Weights of a small GPT-style language model, trained from scratch on English Wikipedia.
Size: 12 layers, width 384, 6 heads of 64, 22.9M parameters.
Architecture: LayerNorm before each block, rotary positions, untied embeddings, attention and MLP in parallel.
Training: a variant of Muon for these matrices, 564M tokens, 4303 steps.
Each number is 500 + 25 x the weight over the matrix's rms, rounded and kept within 0 to 999. Layers, rows and columns count from 0. Numbers have three digits each.

# up: layer 6 MLP up, 1536x384, rms 0.0772, rows 868-967, columns 320-383
# down: layer 6 MLP down (transposed), 1536x384, rms 0.0603, rows 868-967, columns 320-383
up868:543496515488489496551497512518490528544498491516482490566488455497513524491496522507526527462485518487493520518478491513553522546532471459506500494491534500440541494503501508501527533497512483
down868:518537528531491497507502507474444476481476545505488521453494474547494460512549496505528468533456503488484499522456493504488509470468472528506475526500458487503484459476518494489480489467469508
up869:515522523509480493493510468492530493466512527522469549484552492524505504491471545538525501489499505467494510485457507495495483489472532448487494514533514475511498494494496494476500533462463498
down869:478493471508508467466519533446489516513527519490491522493474479480527526518547522469488508504478494511481492494481482496488500521542475518537492498499499499478482498474427464521511473484510528
up870:482508477457530520485481496534482476512462501482550525514482471463505491475504458515498513501486485478461502525468479498507457461488524514523479492468529509492512512501479541508492508500472534
down870:469549526511491463504454498518481511515488523538423515486500529518453537515450537484493512490523523493532521497434496460544526458482484491498519500530481512525521477474490510475493512502467481
up871:555478496472510474481484501485521533541523517504500492439477502472497514522467497490482494448471457525524474478521483478511482514530485510477489486493477464473529503474514486508478467480492500
down871:523536483490497487517496465531527510519513534475500512519521501516531485513521466507513497536548540471463497531510479518493503475477481476498471484501480536505491545524495567510493471517505504
up872:507499478455494491482509487499485496498537462497504524436521488513506504494493519490524560473473503519484507512496488472492491479508459480466520499501484515466518498496478506484474531534476536
down872:488511509529512495509462550475484492501461508517485527533494510533516537489505481486457477502525506505495504458493503500485499516540514472497450476499484482508490482532488494510543469463560487
up873:480467484514513548491466541517509499499538528524525478509456506550456497514501511478468549498507500545488498518476499508504498472469466498487481492544514488485498479464513529463518452482505527
down873:547543506499522481478529446441479524511462505480501475460525480456490467476464509524534438473492486449494476498526497526513480512498486524461473526486484500540547495498513478515497510487473520
up874:541488475517497527507502492489510508461538514525531506484503470498498517497496533552488474551532485462503521514461487508484516506529542539507506496496470538492487514498512479493515495483534472
down874:470508538513512497483467471504500536513488489484488526479508493499458482515511508444487492470533473504483446536525521455492492460502475475489491517505495444528499502536482516486507520490450501
up875:541513542497527499443454472487480499552457468491510460538545483509507507483499476518492457507520505480541506488477441497507477504502489531522456487506500506517524494535515556513488476524480508
down875:518511486514489513519536516554527488472563494536473512508483510511476474487479529504479540516521512492480495521498558539503499501505534467535561502471524535529504487479518499495494506513492501
up876:464481481483484495525470497492499508516418506517488471483490506509504490529513514494502511517526497460497500476502530509504452513453504527484545471493532500520511560491493472473492477478492544
down876:507570476517525456473482470488522481503518514505479505476464473549516494503493491458533504509510495539512503507481490494538484502542463482510485523549504531486504510469532483482499507477479487
up877:497507535485494543500509446501500515492492520469534477464482494539511517485490488472494517503490437509496491478523542508503518489527480478517539497487489459541520483470516528469504538472519528
down877:519533493533485454485525503484535500453497483486512515495525480496508528546535534487534493495519513553501478525469506493480501500502491489523515498483471472443497520497468484499479513512531489
up878:505481499493490476504471492487449521468510498506501531505493516500523518504533494515562503530506483553514518498502505526536505484498496474530486478517495497497468520475495460512468495505540475
down878:497463497490452487521514501519466513499500466506488483508541490514496524481487490500467476541517511494522482469488508483468502514526499480517543470509461526499475523508538525505512518514468535
up879:534467511502499507485499462536496448522469506518517543491485516471471506517485462516476499555499478513468490502522510469485495504482482521548508514490480517497495498481514520489455495474449498
down879:505540486491525491480473489504543554563510488528505497489515499556463507495509514489506497486474509536480524562500458500513474509516485527498521484478494478448544523511465458559487500535512480
up880:507510485465500485484515490493508505489509511527473514478517576447499459488567487467461482499533510464484545504501466492504498528477509498498456485485522472475534511495461476541495525488486473
down880:523478508496497506528507518487522527512472513487481461516501457552491510512463518463520490481481487506508487493493516476497490524509514511514512526497447502536521510503475491515509510487482540
up881:498474479488530448449519543530466466531453507544571472531526521505464521487532500519510494486501510488512507510471507513463493449488507507480485535505493495458480494546489493545490484491481542
down881:472520533470504482533509487533488505460512500479466521439478528479540465515492543480511493523507513521486494490524475494531492518542474447520493538522514498500504433498534482492478485516510492
up882:502504495502522515530468519495506512498448509499481505550538510503494508529491502517453481492472514513471494491510505536491520488489521493531512494468484508530471465473430501487508481482473543
down882:530477529492462499471530476468471496453521523514478474436481495458507514489510501490501508492492500494505494521519501519511503507491484519490495523521518538465509514503565519513482518531482468
up883:486537490486482498490536483435478533464502506493484485485525476464475525516493502485479493488505523486500503537437526477489522506502511507482522508521532488475539508490485519536486510514455520
down883:491442531447514460534520496527467492449522492470527526487510439457503509518496496466511464485488522454490515490519481441514507470508525474521528495500516504471521513526500489551507463461492516
up884:504517520492501502480501494521519507483500491488488509458497492485466521525490514481518492488526490512490501533541497514472518481459487556527523496494503518469492487563499471489479522525454481
down884:473501485520506540497511497485512476525517519492522519525473513517533497453532520506502476523496506486487451495474474465505487515544532482482507480475497521548512526461516518497555480480496495
up885:433507561532510491448532489513512503483453499516502493528513501496494536514534464460470483534518481509465460489462478500481523486469490527493513501472512462485473527486550480464498476502536494
down885:476501452535464455487474505498481501473481479511467492526512470513501506450539525479521508491526527479479526481493493486495480482484497445461538510517492483466486514543529468486503503498485502
up886:523505489520509540513498496497475463554470512515510484525548481487510512492540507473473491490459508491475499490496482476513520512518509510525526481534553505511506527502484484520497502482510511
down886:471467502459448546497516506481516480461490490493558495539471512488494456529499532484536509528517480492513518484502523506546498475476419491545531484543484498546533515510499537535518514494540473
up887:497507486479537481517513471473549477523474502520483503483490482483512471495456509508540443492458526501482513465502515500509511476536467527500466485480505521492501540525496488467520499519515489
down887:499485488482479526508497498510504489489528498483509501523507523530465514541486492489472547508526506495537484511467534506499477481472471467519512484491528457461472476528530530527534496506521493
up888:510527499491536546500508496495540473464556528463517535517469488498505508491495507441474488546472506484479467488478496578529501484512534518515507490472483498489491500470503540462454492487507502
down888:497491476537476539485510507478506500519506488472501504496535467485514432473504496526512492519492517515524496525498462479525508496535513450514499524503505474492532492545493502524477498479495474
up889:508497517525503548490487522528482510506510521488500484476542475533549490472481470504489442483492518516495469501474515454507477495441488482483497506482538493473533543507523480504458471525501518
down889:463457480504499497506525476485497494456488471509459512501503520498520506518491485481536523560496527469477476512520556558497488507547481501529489525512468495528516481426505520450485494488475468
up890:479528497504500495441463492452515467514497496467485501457489501534490497496513507531485516511466500465532480480473532449492513503521499488500539494554537517534494501500488481491479477461486494
down890:543478512505443519522539501508527519511515484462529500482474506457496518494475486521528511481516515514519515513511442529485507466527461491487486512451467489462521501504536541483495519458459483
up891:503518516539528483511518518489495482519473494486457449484451532557460482505504501535502521466497476469486475483489476507486500517487541530518488501488481520504485475468523488533505505507466504
down891:482478486495494511495483531441483477552493525507556499521519473480530506523473438477485474479469527507540472482500532486476539511499462509537508492457556485495468512477491524472458487458535506
up892:483503519532528499518469495464471506499454466491464500503506530489477484528444511480486497489514504483511558524540484477492473503430472498533479526478540498527509522512472479470494448498467473
down892:536478490517495508505512506504512468498490469522483521557452501499506436526468501513506526521492490458495455529513490512486491465495492511491515550507479517504482500496511551524496520480527516
up893:467536464464531486521498486466490494542484519487494529471510529514456478526490500486530425520521500524563512502463531538458515518486477520483487509503498476492521544477522511454476507528526480
down893:508499513514484494491493463460525527490455511516517504497481494518522504511471453509505557449508502470442475499512514497536517489511515515485504511450469502492475484481499477544546505453459498
up894:485474510513504479484511511523453479530508503444494460522517494494511546479514533495517460457502509497553509512481560490468489525481508518509506504513507493537512524500493514501504517537478555
down894:556494433515476525513527454525497517475502515502567511493505488504501510511501485494488504506512459522466454536482484551530490495491501502474453506528497493499520482512532506508456489473522509
up895:487482519471520477485456517494514452506494465500493497484499521488550460506483523451512553486501530499472500501469501478544476505476464467454501468518472482504481532527504474518471526529506487
down895:501453505518482501491546454500503538485466516493507517478504493481521532475504510514466481528516512511514484553475458481449542468523554506538452523482487527496525503464485507500487460476489468
up896:513540470465576491560458443553480516526464476493511507499517471487495540448503498534544521533562477495482485498517476429493448519485464548497506481454533520500475491529522477505481509568497506
down896:486553472460529470489495541515518532500559510502483549411515475537440538425508553508472485518482534516506475535534478528521536469500504500444489472498509486486496434520539540502525476485512515
up897:490496502499525456509477508481531511478491470527497500484479519492487530511510512448504484481519471521552502512513521446476468470492478556527456458488535457518502506516493525491537456543488440
down897:549496501496498557481525456518511513489485489492517526526495535480541445498479480497508525503477534533510490510461489515462465495502519467534523531524461517491476480518481517515452527475527526
up898:410492507511518518503524537511492503527523465529522514480466509473522488507495475502522489513539476508540552488446469522514526536496493426480516458526448504491524503522474498468486491507495469
down898:523493504467493485507475505505491491489475553538498505549526508532485519495483505502437514495509502525500484526502509496506518488514489525546459535516526510490515463474481486539487503502471539
up899:515525510475457507498504507522496479470502501508505494511498517451481499489525517502523559544500516508480454504499542515545468481450469519522516513528482492480485475511511498491516522508496518
down899:510484507481550485494488502471481510525508518475512513489481468516500516521469473468494511488484486499496464516472445544494511528525521514476514506480487538460507523500469508490529502506491452
up900:472505485459488466489541497531462474524536531523471426543526498529495528506462480525472488500504517514539506496499481503569468491457502453474473534540536474490492505540499488473532509467487512
down900:494513554549514503453464492458501511477454500470524532492494532470478482463499550487509563492478501498470515513506516536449494528520473531514536459510495494493516483499524510505535547527497478
up901:507459481519482485536517507458534512492493496504512472491502497497503522467494528469491497490467508509487505517495507508469507495468525512458558489490482478436544507513476504508444532471510511
down901:503497465472515473490471521501481511522511485529511438485511518477532494518510516475544496548524478493496502515496495464533519470511487488529501476507459529510473519531491454504535489458542509
up902:500498467464486501514458531472548468523516467533550492500557481554488528484500536451513462503510507501495498509478530538524542538489494514521503498460478480541492486496503446504517525493523513
down902:528528532526502509491533449521483538487531500484475513482426483504481507502468531466497517503501473464504519516497504449480492461500562458507489489522491517471497466500498500505532484522518517
up903:494480523504518485508504531547480458470446442499494512497469511475504524556510500528495461451483504463486528488483483512512465451478497477474491467542493464497498495513512491534491490538504457
down903:531524496505465485530488530518527517524556512480435493494497503503527528484465488483513522503517481488524495502505488500511540574551487485504507504497466488512488485498445499497530517508498452
up904:502531499546489511484480454502450496520523497470545508525458508517484508487482496544523505520492472503501510450533534457491492459534481502500531492511509535501527504486472477517494494530539502
down904:487504484491522538516501557541524504545469474493459474516528500527506503506477524447461511506491470508510515527492503521468500561505536496514491465505459517453512497469555470467511498512495482
up905:474477491526518509496502472557539491499476508489528521513525478495487475495566487524525527484427554510489506523474458507524534505482513499527536495467562499466522500516509484493535486483481478
down905:530498507515503486512496510462464529490442495519509482500499489533469514460473532498534491528532496504492522518488527504494520490515486517479451502498475513528486487484481513513521530515540519
up906:487538493477538490508485503494513482473522539480526507535516488488453434460493480496531491485515511525448499462510518463513530460499528460523510488510478477513499522509512473465520511548512502
down906:517472476538492492527469519558483515510490483540498490501513504459540551519504554519486511471530493524468512516519474507463488524459482539508483476499497482489518516503527512438494541459489483
up907:513515479479525467508504516447463469500464536469505494523511500482493498524486482543514465504486476505511482521491516523530452478508531496525509520492544492475539485493487468502471509495546506
down907:492467503498526511496501490527526512504508501514524481504484480525531511476511516524462525518523512518499511510502491490476501515473475484470504517510498489525499556512513483484487471487485499
up908:503481514536552565497510492488528477504450498505470495498491511476493488496510529470522521503491504527489523473545509474520521522521522486482513532492484450481532522471526522466508474526487503
down908:508496500491483460435522486516472511502500477509490485495500493498493500496476488507528447469489508480468457522455480478549467490497483489487503526449510512482510487505453478536532496510514470
up909:544538452503491487514490541473487522451500474480489542496510524539468435496503484518497466492510514470471493473514477531465553478526515464528476509502500544498493491491525519492485463524492459
down909:448504468529529509542456477513478479498495464520513482506535549468469532495504482508501517498455488503500501467516502498514508485439495502456465505493489543509476459504521486494471524468515552
up910:522498489513508477464475545504492483459492510527478476485509501510514476530508478482483532452486494466473490474485485451497508521477526510488473483473525511499493486514545470506490557539517448
down910:471491528503482492537531522519507526490497526468504521461486497488482521500497531546508497543517524533487520502508517551505477496504495495545520504491474466528507513473480536508489424460493525
up911:502552501509505514492509512511470499471519516496494542490499490511518468521519462482528548494498502524495486451507501475489528473458478495525470501539490504488532521501482498515500509546498548
down911:474476489516481522508487470502507486516539472495492470496506483475488496494501514521447477536491518467525542554507476522488475488557508461498524466503482456506452522503494467492455518530492465
up912:510552543522507540498475514529536484486495522491576490499508430513483490483486445555524519478495515504487470477512470476485484481530443490528530500501485525516494503515479522478474561480514492
down912:516477498499552440518519489452484492523494458507458539533511507492543465528525522489492523522465498511524505504512532499512489481501540524464484480503519477453464507527512465486507496525486539
up913:481489519469528484500497475512534508454496542507516502494535498495477526490500502474472506477484511487525545492486497542485493517515498501470492490448504538500485496468515517476529530494494504
down913:492486482521488484527474514493478539498523516534523461481477449482497464514502492510483537516498523504549503485491510480494481557476525490517539502501531515501508528488523474485455524474520510
up914:504492502487511518497505516554501468544494503507523509524461472480496480498511514493485498503531479477504515501479478517480479485490528501539473463508496522522483497506465469527528502516550479
down914:492525472526492465489498477478508523462437491542516497477528499503520523526509508489492480482490507548491489538518470501497483542473430489452499517496506517485490495507512504502450516496478472
up915:469530455476485494540483507487498509478507452494485545501532494484518502523533443499504499501528492491519518487486484517492498479494500481498500508508456508479522472462517506515508466475517531
down915:501458475510505466485506486532498487497529483536524455469519515497508497500466497496471512524510504519495487490489514471541480511508499516515515481504519527540518493535504517499483524519470482
up916:505519493506493504505492513484500454521519467499509498494499510493500473476526498514487551490503508491558504508474489502434529442484484521498480504530539517538533507477498467514466499493467470
down916:502543487497501515521509498479520529486516525486529515483496495544466528534501494510522486516498475502476503510511535481520449556490486488526487459484473449519500462494456530509500512497514468
up917:467509513495475503501485507513509464461509502533474496525473489488521533508517528484479461530535542502502446494483488522471463488532570544498504518486498488525496515519504490519517511533465455
down917:529520472521502503487486462490503536498498529465503508433540540504529505491501464538513481478510480530482535473492487502516515511487449464512456503531498496513482483512453501505482509513514493
up918:492535511490487511500499515507492502516487474427503537538548500493518504475464478499514518447488466518500507540491508500489472493469510486498522472532514502534525517553492514512509514545525479
down918:510487489478473520487526540482487511507510505501479521515493498533470524538483483539473487497478520575522514511470513499504510538499447524505522539500509551442482543490533503461517487459490491
up919:490511506524491489497527446456522475489516503542458539502499479536487517455508527451526492489527504469487489507446491514501487501481469514502520528507506522480470516463461542524514451504528500
down919:450505531503515487509520481502522507503500496505519477457532510454510466534511509535522491525454480502527462482491524485532519498501512479527476475493495526550482484515495468454501469473455513
up920:494476484531498504498491518496509527513506506456507533494503477453493511515467468476482512489508540490480495515522494486465478460509506525488537506491445497509451492524484523539499558544475453
down920:506521502479456489468476476489543470504467508543509483488499458518509474499541484516498517505520491498533540520515441487465517495518463549489478511498554463524545531516531491481511479493512526
up921:496539508519522517483496481546546473498502523480496492498526510481518520517505467469516527533531515475486514476492501507495499527487533503504502474528519474511476486473497521476487462528457483
down921:509465521501501447534507519478461485493516496528496489486438507502479473499496535516479494505481470505459467469489488461523482500525528515522487558492478488521515474505524535538539554508521500
up922:475524537520532546488503506479515500522492499464508511467475478471482534496520479526495525518486496500497474497508476539471516480478520508519521538509535489500490492526490538438491530570534505
down922:545463503443514498496478522501465475499499492540509517505501514508521472524470580467494473483463477510495545513498501492518499506513500541490423457520488521510519489482495463520484488449487471
up923:473533502510536541510467479498453486503483503498478508507499483495506472505507506504495561532495500500483478499493503516465431477484473524520514521515523519506485483466498523515519520480503496
down923:534492521473535504487510476484508535519502543466479428464470517478515523516497495512513513470520468493507476500520474482515509531473506480505471467500496483523510501509503474484501469508524491
up924:523475532493495553483456468478481472495467512497493513470477510502478507526519534502528539476513550484487466541522494495514490483477501541490582472492522482514484495501498494495479467543516491
down924:481508471501527460488455489506500523499510481490484528557472470461536487511490494497493480493493505523521457525453440518468494474472562510481475502528472509467467525502484502485524500489468478
up925:494502497481498563492534557526457489530471522517495520521538494502451484456494521450558528454496463481482530494504514522500494462462509494518510545493511516481494543509511510497484517495535477
down925:499529529474524482508520465495518463521501494481509490499509487436464484493546464523484491482518480521516497555535497511455497543468449532495513490523564502497482477523489555549522510542490473
up926:503465498466481493483507449485480527471481510494527482493515558457476506477492568517522491501557470466459495505496499466514487448463514482506525477482518495516509494584453518508452522425441497
down926:491465482462510502524479484493513491484472534477471485457509512495464464495523460497509504522497498509510542495550520493475541524516495481501500497483509483505521503494478469506497497491508526
up927:511534510502474509525585457514525518501507483483504489505487507474524526515475509485522509467439529514487532487494464490518505472504502474487496493479500549465490416504505488513532504539488499
down927:495488545476499482495469505493488470487514498511477517518516514487499470491522501509476510515536509512520492525496531531468479515497474514514487519534486473489527538492507481477442510461465450
up928:486503536491528478501508476491479474462514469508526444464514485485462528443536487545486529468473488491495524505461490514517457525498509529491499526496534551447501504494513487469486470504505550
down928:521505498505522527510523529528457526489501515499459526532493523508543504515501491451483504487516513488535468500496521482518477517480496498530521509472512487538518515533510545531515466522517438
up929:505491502513515508527533491523478473482461447519492498521521502513539503522503458470512451538529511463497491534491508499557470490438461469492529500520458489472554484492551488495490482525486515
down929:506495462499515525498511477469513504540508528499523485515486507461459519493537542527465550485515510549505442528526496491546493500530501486506519512458533518526491508527480528498492502429500504
up930:482522513500463453518519497548493483507471494515495452468499521474555537500560458472476500529512511455461490512487498500453512496504509507513458484522493512499510496513478507513508500534452522
down930:531458464511546536513492489490506508502504529477471558526493479537479512496463554514493534500496481524542502505510492481494502512551525460506530500504489538499484493457541484480490492483523517
up931:483473488489486492483521473465496499472486518502492499449502468507481501504500485531486474532511524522437503529498508466547471481521499482509482519515495510498495503466521497491538496526456486
down931:504527524474513535504486508526507465524560489512514473519503539510490514508500498461503505505478508499526498490522478516462521470476490500520514462459491518537470510490506469497501500473518521
up932:538496454506456500486430505545507509531498545487470519518481477527536478525508520502465494484518496478516501544476493482510544520485444507480522511550494506500532504498499513499518507473497490
down932:447474524528512518505500487496490538479488491494523533513502533484450515491487461481462527514531556478513457513489487512445495514499495491508440498445493472488509480506479450516458495490468498
up933:491477534541499502514479475476493526499516495498490503526474482498453475530486534540471501529526529508521480529559475472487451485526484493477511477494493524504514479500483544491517457478501507
down933:551572522447504491514502526536494495510523486511518511498478495537516493511488443489440509490489480486513519487466481459483553498495481516493451511498487472487474499507497510489460496471452520
up934:503427482509487495460513516481542511540526468504477530543528487559462549474488491502544451531494524458551501491509481498498460504530537502446500510542495534467531468479457453527526544508482474
down934:472542503499504473506506467484476452510477498520582474473479523506522516528551514502487520509477466549456466513495518467499523501491476500505465552477478492504492542501543554519469485472511515
up935:512479506526506463494526514475529521512512436490481506509514470484484481527497497442499442488503516509480512497497497493496504501521526513515533529511539508460502531536529469490521444476499522
down935:504507489509534523499489483523476506488465486525486462505498475554533533490498486541463500540511517521471467505523480505491502530507473528522512505488493489487536481496522460478479498524506508
up936:489553534488534483520485414494481555506502491480517502506487481521486508498520532523450494472505530489463500471510505513508502505496521497459533515470494508512517502496536454526538484497491473
down936:545468536479494540503512555461530474493486500463482567483524529471511491504518523497555504531518506486528502501463470484489499434488511507489475525509465518501480550488516505474444511526475489
up937:495531573538521441479531489525440523506484500481552530514533502532536475529517469530462534498459500458513555461502511499540465457523531509525497473513483452489512531513495500533458488496515474
down937:501471477487499507537514493480580514508469466500428489467503506485482501450505510497502479488521522533489449539494505547465494534504479503509500532524456505510466522486517504506501486480494483
up938:444493472528476453499508518476464521496453502498493492493448532542495487515466454539515497470503464485510515536529480478493467496487480446550498485479474489530475457519534518506511521497477512
down938:574480472451498507468521496473489505520531512497512502465531476506456475460496519510479485533470505538538488528521546509511503481479490510524479473508498488484478530498515496485474468494472534
up939:493511448464514529557470511486508521510519490492497523555512494506499513515531491515490521500513469442516506522529536545532494470498502467491473488476485522495454520466491458530506479495508486
down939:514518514533507529441512460470485490508485533538474487465494525482495495456462522467490467536518503531523481492518467469497493501490463559476502506472517514513542520509503472451531564472475517
up940:519472540489513500461507476488462505462477515495521482484486484521496506502488512489563521500477495489496470508486512533514498504474500499519453495489521494521511546529487506491523497446506545
down940:449531485496515499483511499501515468528479452489511529495501499460536508534486535506504479486490476530470462459491469485535445508493521498514514498499482473533487459528479530535533488532521485
up941:506502490449496478543497478507489528499484496515458483539522498477471506527537481483482493509516487471455535541490519526464490512506480475491494520541512487503528513508481521516514505533508477
down941:455479553508497506522534525494529468510512503456556507498480454519482526536457486504479445516534489499510494522552498553502481482477542477468468487498505504501503491527506523481491475497492492
up942:482530484510511495530497476510531501482527511515482506497504500507485498494535494536512471489512474490533484537517508477524485485462520544513467457477506518540488515545481541495485489513540519
down942:538477521451494489482494472447453486539491504511509475484487482524495453548532509504492521483506518474494510493504480506531523506544470450512530497508505531455480492455529495521495506523535468
up943:521511516523515532505510492475487475484521506485512479534486485515530475458497502476465532475506524533507557531558505477474501475488508466505453509492524527509472528511501472446477465520490531
down943:473532538505463502471525544515502469543477521484515510469491498503476496507504447492526517474479480482516519499504513473486504530506489502500514483475511486548519470460506498512493504469523473
up944:499512519499530436514466543516515447526491472500520505514455464477477467514482528467456533517495462490494473499494496480516480505517483499488511484481491504475511510507491490515496488470496500
down944:527519480491511501493488469485515502501516510450488500516537524510496508511502490529526477508509528525503545489508485544471478522510500517517466516536514513478481507441479496474543484490549508
up945:497512532501501511495499547498549510523481503463499496490479495520482494521467503503474517527461478525488498506506541451483485451502478436454495508470455483504504510494499545472509490488498534
down945:512487471508500507488529482537557454474498479489573490488502501547495521507502450516510452496426512498522479480511511558475521495546495535505543566503501541522521492511508528492510478533523519
up946:507518473498494491480499475470484474481493517527513518496504504491520446520490492471520469527505552442503436483458505517506517504458542492480482490516499477550517549482498473521488464509493493
down946:510509525465568511518441507498488519547506530529531512558446475506465505497489508510479565529497519503503498476515489476505538573530487500485505484490532495481517476483493476484500502465493515
up947:456459532493498477538467496523503496493492527477480439474497476502482532523477512520466486460501474456551522511486540487570490514457467480478506521480533469490468477497510479531495524484544488
down947:522541521507464515449523505475522431543506499522465520469480531467506445502499483534542479531507490518475496499513490492469521514502531496540459467527477533497478500513481510515457490515529524
up948:510533510497510507486478533476489500487471532495479453502591521466549511452505512487483494487514525511447498484548457557507560531463535506477506459489545532500490511479535509522517512470559497
down948:503445496489505524484550464537515467502523484515523561528439439527461473482509517502454517526518468507546488502487533457504496455525467505490503523510475492513506464526446451482524477493487523
up949:522501487506467487489512516561459523530492497496482478504492475501532497449514480431504500519504501536522442479500489473553520499491513508491525524524523528486502516490473484515490530503470500
down949:521497484503483491518518504476507536460505438447536530496518504486473445541499476480505517481501471446481452523491507497506501509509534476512469506490533470522520489497544461497468455545512503
up950:479481503483522506483526531457515489486477473544487518484474501509499521493467476520524484465481506487461485579480461482522470531527459521500536532499515493484487488457454541483511516470485519
down950:502480472499496510499446456540498515533507495483493523523523495431502472501529516565502519499488495464526546487482497528511526478483535481517483472542466505520477531485541494511521504515531467
up951:491473523504514492500489474494507519528500484524501511510507494492464505460480509460542490498540535478475519468535487467549494529498499520513508492482484539489481476484498520438498511474500524
down951:532530502499485512544519511475485491468503503496540508512478496510551486545486489518515534502463494485497497517484512514486486519498544511517513499540505470495525566482508463552487495517512515
up952:474494460500490517509509518529523443506449487463466491454486523490559504482546501514530434505490509515468529520510458501520482465486492473513470526480516537478499524468485522516451504485472554
down952:511496513526535503480542504497498507454554494542502504483498491496479519458456458498510515468527497485495455478471484461481507504464528498448505520511518493547485476475527495529551496527537457
up953:504471494518457471512511489528466565525536469505494469506509491487525497477468505522483500491444510502518461505490495505456516495482507520514504508489469495512503537505522455473482504490475495
down953:485486542430522511484461491514518436502478521509523514560483484505515495519490505495497491510541483522457534527496514476507477531533469468501508474499518488527487495522509517525489485495497547
up954:499489516496551456539514527472462471505520486475565497500526504478510475536482491487448478464457496459513485458506527481482466490496532495503493474519501496507495504458501541479509520540446498
down954:480504475479488492516452558522509502485500499507448466522480497505463487469499494500494527537521530534469530483504475522537503467474415443499476504499539491480508503512523538480518527514507509
up955:529509468549562512476505492493477513506532513504529520500498470485479494498502514469474492467471550462545533498512491495530482539493480500478515476491514510523486460487526510504544499516488508
down955:475524518514477505481487491481545463500504476511457510513479544494497493502506543505507498494491484540463507504506508496491531464519519488545509501486451530522504488500526511494463543501497507
up956:497491449501512500504475476490498500473448537467478544537499492463523452489511448504524504498508513503513528513527499500520499502516540508513507479494508503483519498527506505486524498461486455
down956:464522509514491489544558501480447463535535506520491474487479511514505494493495518553481486510507516482498506507516519498502481502449503476510502504509545476514479501441490495521511441507502544
up957:510511479530478516468498541446492496492511539550529524471457477529478496501482508482507527515515478468466496513433528492487500497528469501484476496559467492512487557536567480515501443462479515
down957:543499488505507497547485466516518494521480492556520472520492481449495501521475491460509476520465476500497548467529497511503520525492519434508497518457517479481490480516475525489506507466564499
up958:499505511493538543487477491487530477468480469501513512513496492507479498514556518497503464506503486498515486521480473538467483492500498473513542490437494530513467455524512494519456503542485468
down958:497519505522446471491502534511535491506522488483509503442519514524465502481466482514496518496495524526495520488510516477585480521498515491517459540537541476462506503503508515487536500467485533
up959:488492535526532501495447484494560487541506467494513485514517510529499496487470505507510490481474518550480514492462461528486497525535504480460476501517539423487508450531479484511503539488518504
down959:514512529471483509485531477492437502511493492476472523441522470509507523528520528496509521510559457524530474478512494469498492452476528459504488481498458489507526515509524538455515465547505486
up960:526481494504505474500475483490450516498488516490453510502471521513499472522501486472522490514498520466482497498503518502508515501520483500538508468480552481511474505471518492456549487478494496
down960:517521513488518494502495506517517472485514483560535485491525488495513544503491492455492526530474478516537513496486488500507502526496501467466473525491498472520501535537446497512481487474524502
up961:459479462481495528466549495451513455497524484524466492459463506508522474508490503468491509522492466514433473537495451555505474482505524477492503532453500493474509498465460486510475488523447483
down961:542480559495524450519462504505529541473491527481533555524481466533447540528508522549465486489524514556522510480496530447489532528477431499492477451510508521508514489524514522527513517473537491
up962:465486477473479497460541520493514500507551535490532475476481481466499495536509518472502504487523478484518471518494470500462473519511486473522490462479526477498469500459501532493490497488504460
down962:496482501550465474508455475518504494506454484523496489507461508499490453503463488494472464519517519525477502508506488506506493483471536501509484529502476504472516495499484496525469506521519553
up963:476509499534522440469468501553523520547524501526507481511503484493458514481483479471525497514488502540498547487506487470495456457520486499494505543541462475502458502472493546524540486480537492
down963:537464505483496502468473516538502483510432513512481519530529464533502524475481487452445524527505549514520508492460519492476520474459529504496454526468546540487513531493472477510550494528479520
up964:502543545476459525497496505483482427503517429475486479492438519461528520523515496458505493494474495468454491504488500496520505493544529468519493429495507482504471515530480490506444504508492517
down964:460463447491468529521475503515456549526489521507444487534491464541504452502456503527457489515502531510562441484458556483497501475497538522524513513534505497495480502501471495507502483481482512
up965:474518521508476515490478510544506497553505473455482509484507510484508490490486501461528476475475497511514534531502481510501476480509502485553484544516511497466495509463493510515459530503543479
down965:510491506524481504478514523493501477456512560507526499470498505496467556479556530529470518502487460490482517521511537528532539543498501487490506483518504485518484516519497485496509482506488482
up966:518476523506539452511495514474528482480512515493522525490499469438482519467443492510475516477519454498473495510518529510518519469509456495453534517530508544511494552480481547493480549558498498
down966:478540451512447502508504564528494560466485509484520510556515489504487520503523510470504498484516517511494502529522477485492488505472565518531480458495411467501573485497535501496498510501483456
up967:515476487493466506519502503501506477508520517488464473501501537482516522495510511520500536508479524492479513531481522508519450513496486509507511509465535512450458493498473489513529512495481474
down967:507541516504537501476508504524517493489487457485502548496504545471479502508508501447516484514498458521531523464531518492500521516468592541504463481495453535487513458463510502513519478558502514